config.toml
vocab_size = 2048
activation = "geglu"
rope_base = 10000.0
qk_norm = false
init_std_qkv = 0.0219
init_std_down = 0.0
optimizer = "soap_variant"
beta1 = 0.95
dataset = "wikipedia_en"
Each number is 500 + 25 x the weight over the matrix's rms, rounded and kept within 0 to 999. Layers, rows and columns count from 0. Numbers have three digits each.

# layer 6 MLP down (transposed), 1536x384, rms 0.124, rows 247-263, columns 128-255
476451469500489540476511451481524472528525498522483510460519503512540501512505486487478514522519484425482466475540487504464482522518492480528544503481528481532497456530506529498481447494469517470502478499464480492500467549496520467476472520502530502504450502496469495508460496475501508497432532483467508444477488517483524467511481511464516502530510533581465530502461546509511527473493
465485512535484496481511469505450510504444521498540480485522529530506519508517472534481512481470498492485487479479531518509501474505480442488549505490521489497489498478497511482501530479493490512474483481484468523518521501500532469477485514504467526491513472503462482493481485480469505499536519472550512508424435445497466491487502512514515462486505495477490503504535523518477497487514
538558445520501459519537520489492524492470509512523509544488518492543498561508546493522501495472513525488518509482474501493507506471505507520517507520507466517490473497523497501521512509530478479519497468475479493532512496513515471479503477477527516525497490453476558477500484470522500474499462513496517547472462489529465500502490486497517525467479499508508483499539474506502523514530
471464477499533520465488531475526556483530482503476481506518441499483489479499487429488475528539543486529528557499466537533491494501525491546495542489487552509501521504460482509530494496473529518533469501470529516536490527510527509562463502466476495520494498473503500476535500505461529551477456511439509508453486473484505484533512446486509554501525507498459489503464520488514482476492
503479494462501478506480503428482503493540475468468514514478498548468497498500531508475496516483513461508511493489542552482532424496454488520499523549493502499544482489491492474506457529487481509490488512516524567500542488515526461477476512478505518476530500540497506506495502536500480491498539536481507470525536453487495520452478513515470470541539492481497518498501524482520467492546
526501470520490526566533516495489451487492475474560497550502464478510535480526501486538518535534455500524547487522512478483528508441512543506481482547455478487467500549524460470510478490495507526502512537489470527484480533478432489530482513471499477529533480487545537525507518475506513441521510514559478490534490464528478477498548509501479492524486540512523472508493508500533523513523
517562518524465478491487519475477523480460512461485497515516486505495445546533513505471513451465457497512535510497494489435517500514514567517503487481521477530440500481494495523512499471515505454515479440499482496484499501482466498474481475466480480475528492505497473485482515501524556469438516509489475495533531480507514448483501472519539477471508497507492451437456521468482445534468
533538483513521467504522498495487510485477546438499522509548541483508518510487442458466472503451491489470494478497520518526516502502477509551482511477516518528455537481492536520507510470559521479435543468474554561478507489505489500511502426478508479493546489520487541492475497494532514494482512511448493465500476476492510467495487455504484532473483544486538474475464520503490465535534
531489502519518491533481529461507500513504498519486494497533514452517471484507532454489501482516505475462535490529502512513492474468505506486523464478491525534538547449496516488556506441493471509518476508509522504513474458504529474470513500524489448482458502517507553501464522520496497497488485508537465550468456498497484500514516528486513514513513529480530489506531528450486516513450
536500520496475516572532478511474476492472498484460496469519461486526519493516536515514517458531499513528484472508493497502542495493471529502469521489521488513462490509495497449485490503478460469501475530454464487465534487492515530461484480495468514496489453491502499509469493498525538525522567490515516510530499472452517522484540507517430468471523511519535478443486522481465477475483
478480552497503511501499497470538464480512491469544509466546519497557505501526522478523521504527505494504552523484524467523505461525494512527487539463495483537521518499473475485485507497534481539430498518466542460483524523573481549497518490506518495505511482515499512499514503470519501479496518518499473470527488482464497559465516494501492501513517492511493498514470493519528527465503
479488500499529516515534468502512483515514517480509493539476461436507488487515494503499523489513514480505505535529507503542550528481538511496508512493475498503505511479534528538479503526513509505476516485526562541523519470497506520510470520480527487470446497548535471495497520532520508455510527502494480477480481541506536479461496524436499475517507510494496502479462515481494506487520
513513465458497460468502567488520522521524532523542507453569465497531534505508530499492485530496524526508518536457474531534543493500508474505489512479502501522460516536493513505532522483511492510450493500469500457516529463473510496514519508526472468487530532507500523478523449511516534547503515492539503506559513536557488479497473480448514503468463497515472509526497524510498458477451
537467483533503462485512451469503476480530461493512535525524550528487512502532502494513538459487448494532501512513503469510499491487464514488471504502498520483536479492488516513498473478470501520529465488499464526477483495522502474501494498506558482490549502505482535510485478554500538489483508493504541465617508519488507494516512484504475432513515485465492492511514484499524503551476
521528527496539508489481490500499506497487503485468496473526496487489491502453549511475553515503441482481488532524485476496506542516508538478499480499465481481495484480499542534466532472463479537539523481509478489488457527505522482515434487471448498484523529485491486491493466522477522516527516487538486504483532524492515494492474495448508531473524548513477497502444508483497539450525
475505525501479513506512534513529452502461480510501543453513484520489477447484531523470517496474512541470549501490509510480504522492449504506490527484495522492453482503492503526492512498504459485456520497514493473514479497528498490488532506495503564496482464531510478524530515510491490523509518511482521543493527495538508490475508500503503512533490446473482551488536491472471509501503
498496503475486488510548481491482518519483526508515534480480491531528496500530503544459523443542535481464510481494558475479499458501497486493524531500489552475542504483460508510427481523461531503522515500553497499542446518438487455511538482484506520502483518480495507485493483506500483529507490482539479502494504492503485515525516531518497481496501454491531508521514478459515551528479
# layer 6 MLP gate, 1536x384, rms 0.121, rows 248-264, columns 128-255
492531520533519516479497482458491561530499489512490493484467531538506483486551482522490521499463545519475441512518462505449503531518512496478500483507513518512507477503514450484492515503510462475462497490512513470503511528501493529476489507522514475512499464469492541511499501485532516524497477547487429508450439551499501510492427512502533512533450508512531515484497509484495526524498
494503513508510496486473451464465483512497514463473473512461561466545471485486438476512490483516492475457501491574461488554529486495539508471500525505488512466540579519452490493480496508478472530534533498499487510477490489509568497498459527518507514469490474525545474548512518496510465512505494517467496541516445484512465474547512512464528502516480519524498484486488533514505499494498
493506533531503486523486484497506505472473486481514488481538487484480498475483451481541512479596500503531506501508537487537513515474519492467526481504499511506452479549497436535496538500482512516507500475472455549513498505480494502516499477482499514543493514482496518521513513477480519535488499489454498478497481477502491520520526492513540470474470527524468479517487527541551478486544
480548506523487540508504489509464501480500476500486505499480491505518506531488533484497508505500530531518508501506481471475539485466489493525492512488490528517517515475514499475523505451477552482505486499484483514507554519477482505497471525517521504482501497533520475480491532499467504467493526471500520470511528525516541528481493521525510481509508501446497491504507502458481494488457
564487506537520513516507501471521476461492512496527502489501505537506485481416467502492530507531495499557478475509505472487502452521514502460521505498507493491513480585533485515478522468502497515473513489496460458521537507492517493502549502498518487486497498509496494540476481511552504545513496499470538484505478469537543538433443475494471531461504494514524464536505548522497537522530
546512519493454490469531455484497537544504486544445490473512496519498501508528502494465546477545541482463529475518494501534539498509548489459519543490480520507532505494463560500498487481496479520485442503494491464515506497480527484489550451499545529490527499468534556511502498479478470509514523482480549465487490507521497500522496503455486508503506509507460544489475489528482490498504
507478511530502517513487490481528485539462459478480536473496494474470483523533479487477463482509492530521507481466496429498506534505527472511462461509551479529525503486488488490478505488483508490478514507463521524517484534495480486515499451515498527493512504444519475526503442508499480497478442544475487519499490559467476549488505485512526506479496531479423476472504521454498497480477
525497538513559497522504541509526499473509549536501495500483507498554460510551520505547493485497474508461524528503445488533512533479476514478494478554478536504562496540523442483494473470494505474498489515470494506534512508506541521507527491506487533522495530516486500535481508545547496506488515458480486499440470472507508492466516472502481515478500481473480527517484486494469513484500
538480523499510527436503492523507499508480515475536495510505501486450523487486520478465541529489519510528481528504498500528486519468539494465478512509501509478460534505503531505487512492474484492494505519488527472453500468472475529504517488512497521516499450529516493520502500522493512485513488510473502515508485512487484465480530517513486502520521485521506532506488508501523479494493
481508501484513535475515511503499484512493508487520453534474518477453493522512463480501515463458492504501472475474512438509522515491457529531505461511486484522446549494483476487542437534470487506511498479519483509511518515495544478542503557483515466507454498527537546522496494463537464481483503506485475507536472526509521485471491509473510489481464502509522499515470498507546533443530
542484496485492468487521502512460498486495498528499541458499498474470494477520529490491494472467515504552506507497489479546513542484465488472527544520466457512491490512520542461478529527511462529542491515498502481462473492457455522480488488533534497500483480503490507522544513503527500541469527498515501505511533536489512484497516496493511512512497522503468481482458508496543525512502
510509471513500506516521563494488466564508487485544529533562487539545517469470471514527495516468515536491506501501498491520535512487506504504533477494512492500506523476502475508532536521508509472508490506487454482478484499508468468490494497461522503502532517503513530495506500508539519503542495521529498493511464484512469473486454507529511516484522540448464472529547515504487502505468
502508465473523536497513549484490448448488544471439489479541516483542485509494458506480467494525526446475474508481509483490455506518521501538551534523482500486461492447528503478524507503500487500533514498504544472489534519498456495550532500440494492503463497486499516526500527482549501562469523533516523465511515505495484516513450525521510511528460499520507461512542511481513530486565
516491511521508538485455500501490510527499482489519523517470514512475485467538470501510451521504493516488482452499493503472502511485502442456506513446513475514471504472530497482480446495475493455498494490516499491521500520508538483495521480513516490529529503514505502514483507496497503547519505506497526510434453499513498518485491492490515534528494444522544526508522501467488540495494
524498473523535502538483468496466495507486528482518506530492459475532492500529474492491530471489504522487483510534482501506513523508507521523470519506528505463534482514483501499555514518511456488445526517507468516503551492486504451476480487535482486473487496473525510474497532497499522486484483478447528451525466487517466528524565483540515525496476522483552535554530482512537493499508
505475518542518546474454503489534518485452541465531488483457507461475480524513521419491498475512521484514504494526524485505462526479501463500503504481479519510559506522507508511487453475507441483489497495516490500475518537522504472514503430496476506483560502510484542510491504536515469496524494434537463497541516504484536516506518481486517556459484515484497506463503469496526446457495
486510507520499536495511474531452522537493497493531504490491494505509490449537442514543508500495503476477505504471524486497546502525514498461521543471516514485516502516463457503508494521482486514490466498497521510484498465530518505494460522498538522496513510499542488477461491488507485460517515511518484471483470503497479514500504527516549513511429483514507482549510505435524517494486
# layer 6 MLP up, 1536x384, rms 0.13, rows 248-264, columns 128-255
523485534519522493531502491505473503504522458501454513549520481519502484524526506465540501516508519487480506503504528511492467506479510480515508509501540433520535491487526501490521494497533513529455459493505508495499491495493475478457516559517512496480480494494485512472524529505500480491519528504526539470446526487483501536534452481502518517470464509484474545454494513471534510516544
493513496504515557514513526497504467522477509538458535453522472546475563512456522483514501534508525551482483495518449519538498537469490498473512523468479524518478507489479498518497514531539489478487511481534455532461465556485469521523505496487500577495536494455484487459519502489466537454445510504465500549533503459504516443487496488500519473491500465520517418476457510469492467541522
535498498456459512485516479504537472501448497468508541513504498503535515518444476491469472514508507518530494510523509476502510515471474461447523499465445508527452513516460500444493517483489472532480504525512484543479460503452545522508519489489491485485454517460528523520496498481463480510441479500473516476404494514479482520475484472513500471509481504523512520526521511486519504574497
492529523482550484512510482488488515482500490498481502451521521524487492521491527492483515503474491537530460479466510493495497500488509498488538501489534463540472499501499550484556498451474482509497458490520485517449500516493494537520467502513528544467541524496497540463515499526487485481512490495504501539438520502511532515545528500506563495466545462489511490455530446512505543501514
481490581472494497461518492511491515491473507443498525506497530486541537515528436508558535497488518503521469506456455469505484474515484478501487526497455567487494493470549470499545473522486504503524550533534528453446480483513483469458484536539502493527497500521465506493502531488511517508526479503506454481486519493496477525477532503503479450487520520496506495540532492512454498445519
561506453515539498557480523497471500527501464475463513496460494510502526482514547512498514500516454487508521532540475503514521487512487508508477503508531515484486463504528472502501476480471510485516497495523535523504489497547453487514527497519501466523509470503491502522529485489469453492487530499499487481434507514531520543495542513521501523505491498530518511501517517450529503480499
511499548481535513525470483501472494551491492477502495505477508468504499539551444474547474458476496492503457515467500514493513572501501471475524530527496522524501489491466477535497487457492479471517524516509514517513532531496474465495483500489508502483448546523520461543510586530519515518501488556469488507494466486536480488487496503452526495583500497501486506526522507501512516523471
494492510479479507504535481491513496512485529476510498520475496544472511463461447505527476516519545506516521499525482531530532504515510475493479458514464523538475471537471497505503502493496480490499498466496493522509500496513481487517499519501494505471538534480473486467493499509503521500525451503496528479528501501497500501451481528488488537481509507498547517561500526472478547466492
506499508505510455492518457499520474522431483531487487498518506516503506469497485479504503474517479453472509502451463508493521471513524468514489474496500493467495475470494495544483514480482493539545556513536505430511474519497502514528478484511513499526524507477495489537527524491524494478511482520477493513465527503509502449519465505478491508540488487513505480534505483487499536460516
502470482493489490504504508488469501470485510485513497529509502524521466527478486467491449528463520506513496557466532469502510485503515471502503523510485488479505499521462509480522498519484544523495536530479487470505586480487463476498488485481475469560527543491535493503441485444476470479484490547468508536536542490512461452507523449465514538517477496529514532444487514512492506504522
511535487523519452531461499533497502520489516507470502528506489488519506501518485485493528499475534461519505497483502492466541498457495534506482521513531490488505525531476510469489483519490472506472484522491464538473518479486513527508486462482502542516478479536446475504485539501498490524493503488541510474561479466527490496530485485478469498488441467496492478447504501502519487557467
490491474535534518507486484566516490443494507460477474534452520513468509516484530478512516513500477519474508497534512460502500507512499517470502459494515490499511501518497508504502491464486513505513504454508524504465515535522520485494521496505471476527459503469522505456500465457499482487529469490510479519477511440502490487494531501539493476511469517480514518511521513500479490498526
467516484498449478538477491479503462506531499512482524507495511511534503508492525480532538484481576520470514501480474541441520470453534535500467494515483500511503506535445470478530474489491482467491494483490529505504527473522535478521490494563482472489472506487543503496484466517477483475503531521519518536554532483488490490511511512478487509523538441489463515499474463566484485506493
489460504488488476509508481490436520503471526518502436518514536520487505467517518466502483484508449514496515488479528480501479518503521512476485529505454528538502495510478550525527498501521480522493508532527497520491509488559520532553496501492493512524476524520470514476459442487463517473448503487446477522516520496491492480556531496538455458496497475494513520553495495470507470550459
521487491483480513448506472528502514500489479507510516532544488504522518531528507520492478491499534507503507462522513503467530498501490513459512518510443516495493513493494498526525495505539517471514483484477470528515475493482449486493485518485515525523512518527509470490520508464528518511510516513483510530505494524522544513485513554487558472535512510501495469514472436528507517523492
536482547476475526478524541492434470490482519482502509502521464530517514507508500556543468516491493506482470539505482505489510494566510461504520516487465510458495535501486485492501565531513503503509527493525521518517514510511512513525453514495485496515496513473490469505492540499541480516488495502542504506541475519530485466499528482478436447523477508493498485515499529478499489516492
519560520509507496487465498510511501486504503560525480480527510496512485495484531519512476457501488520522520537490476521540542520524527523500495465534498496520487485536526557500505466504478533480489490519518507495523445545506514483515497516471506511544429474500509549509505538525495502535497505519450478507491516545540450513477543527525533512546474500510461487476482520529504460476493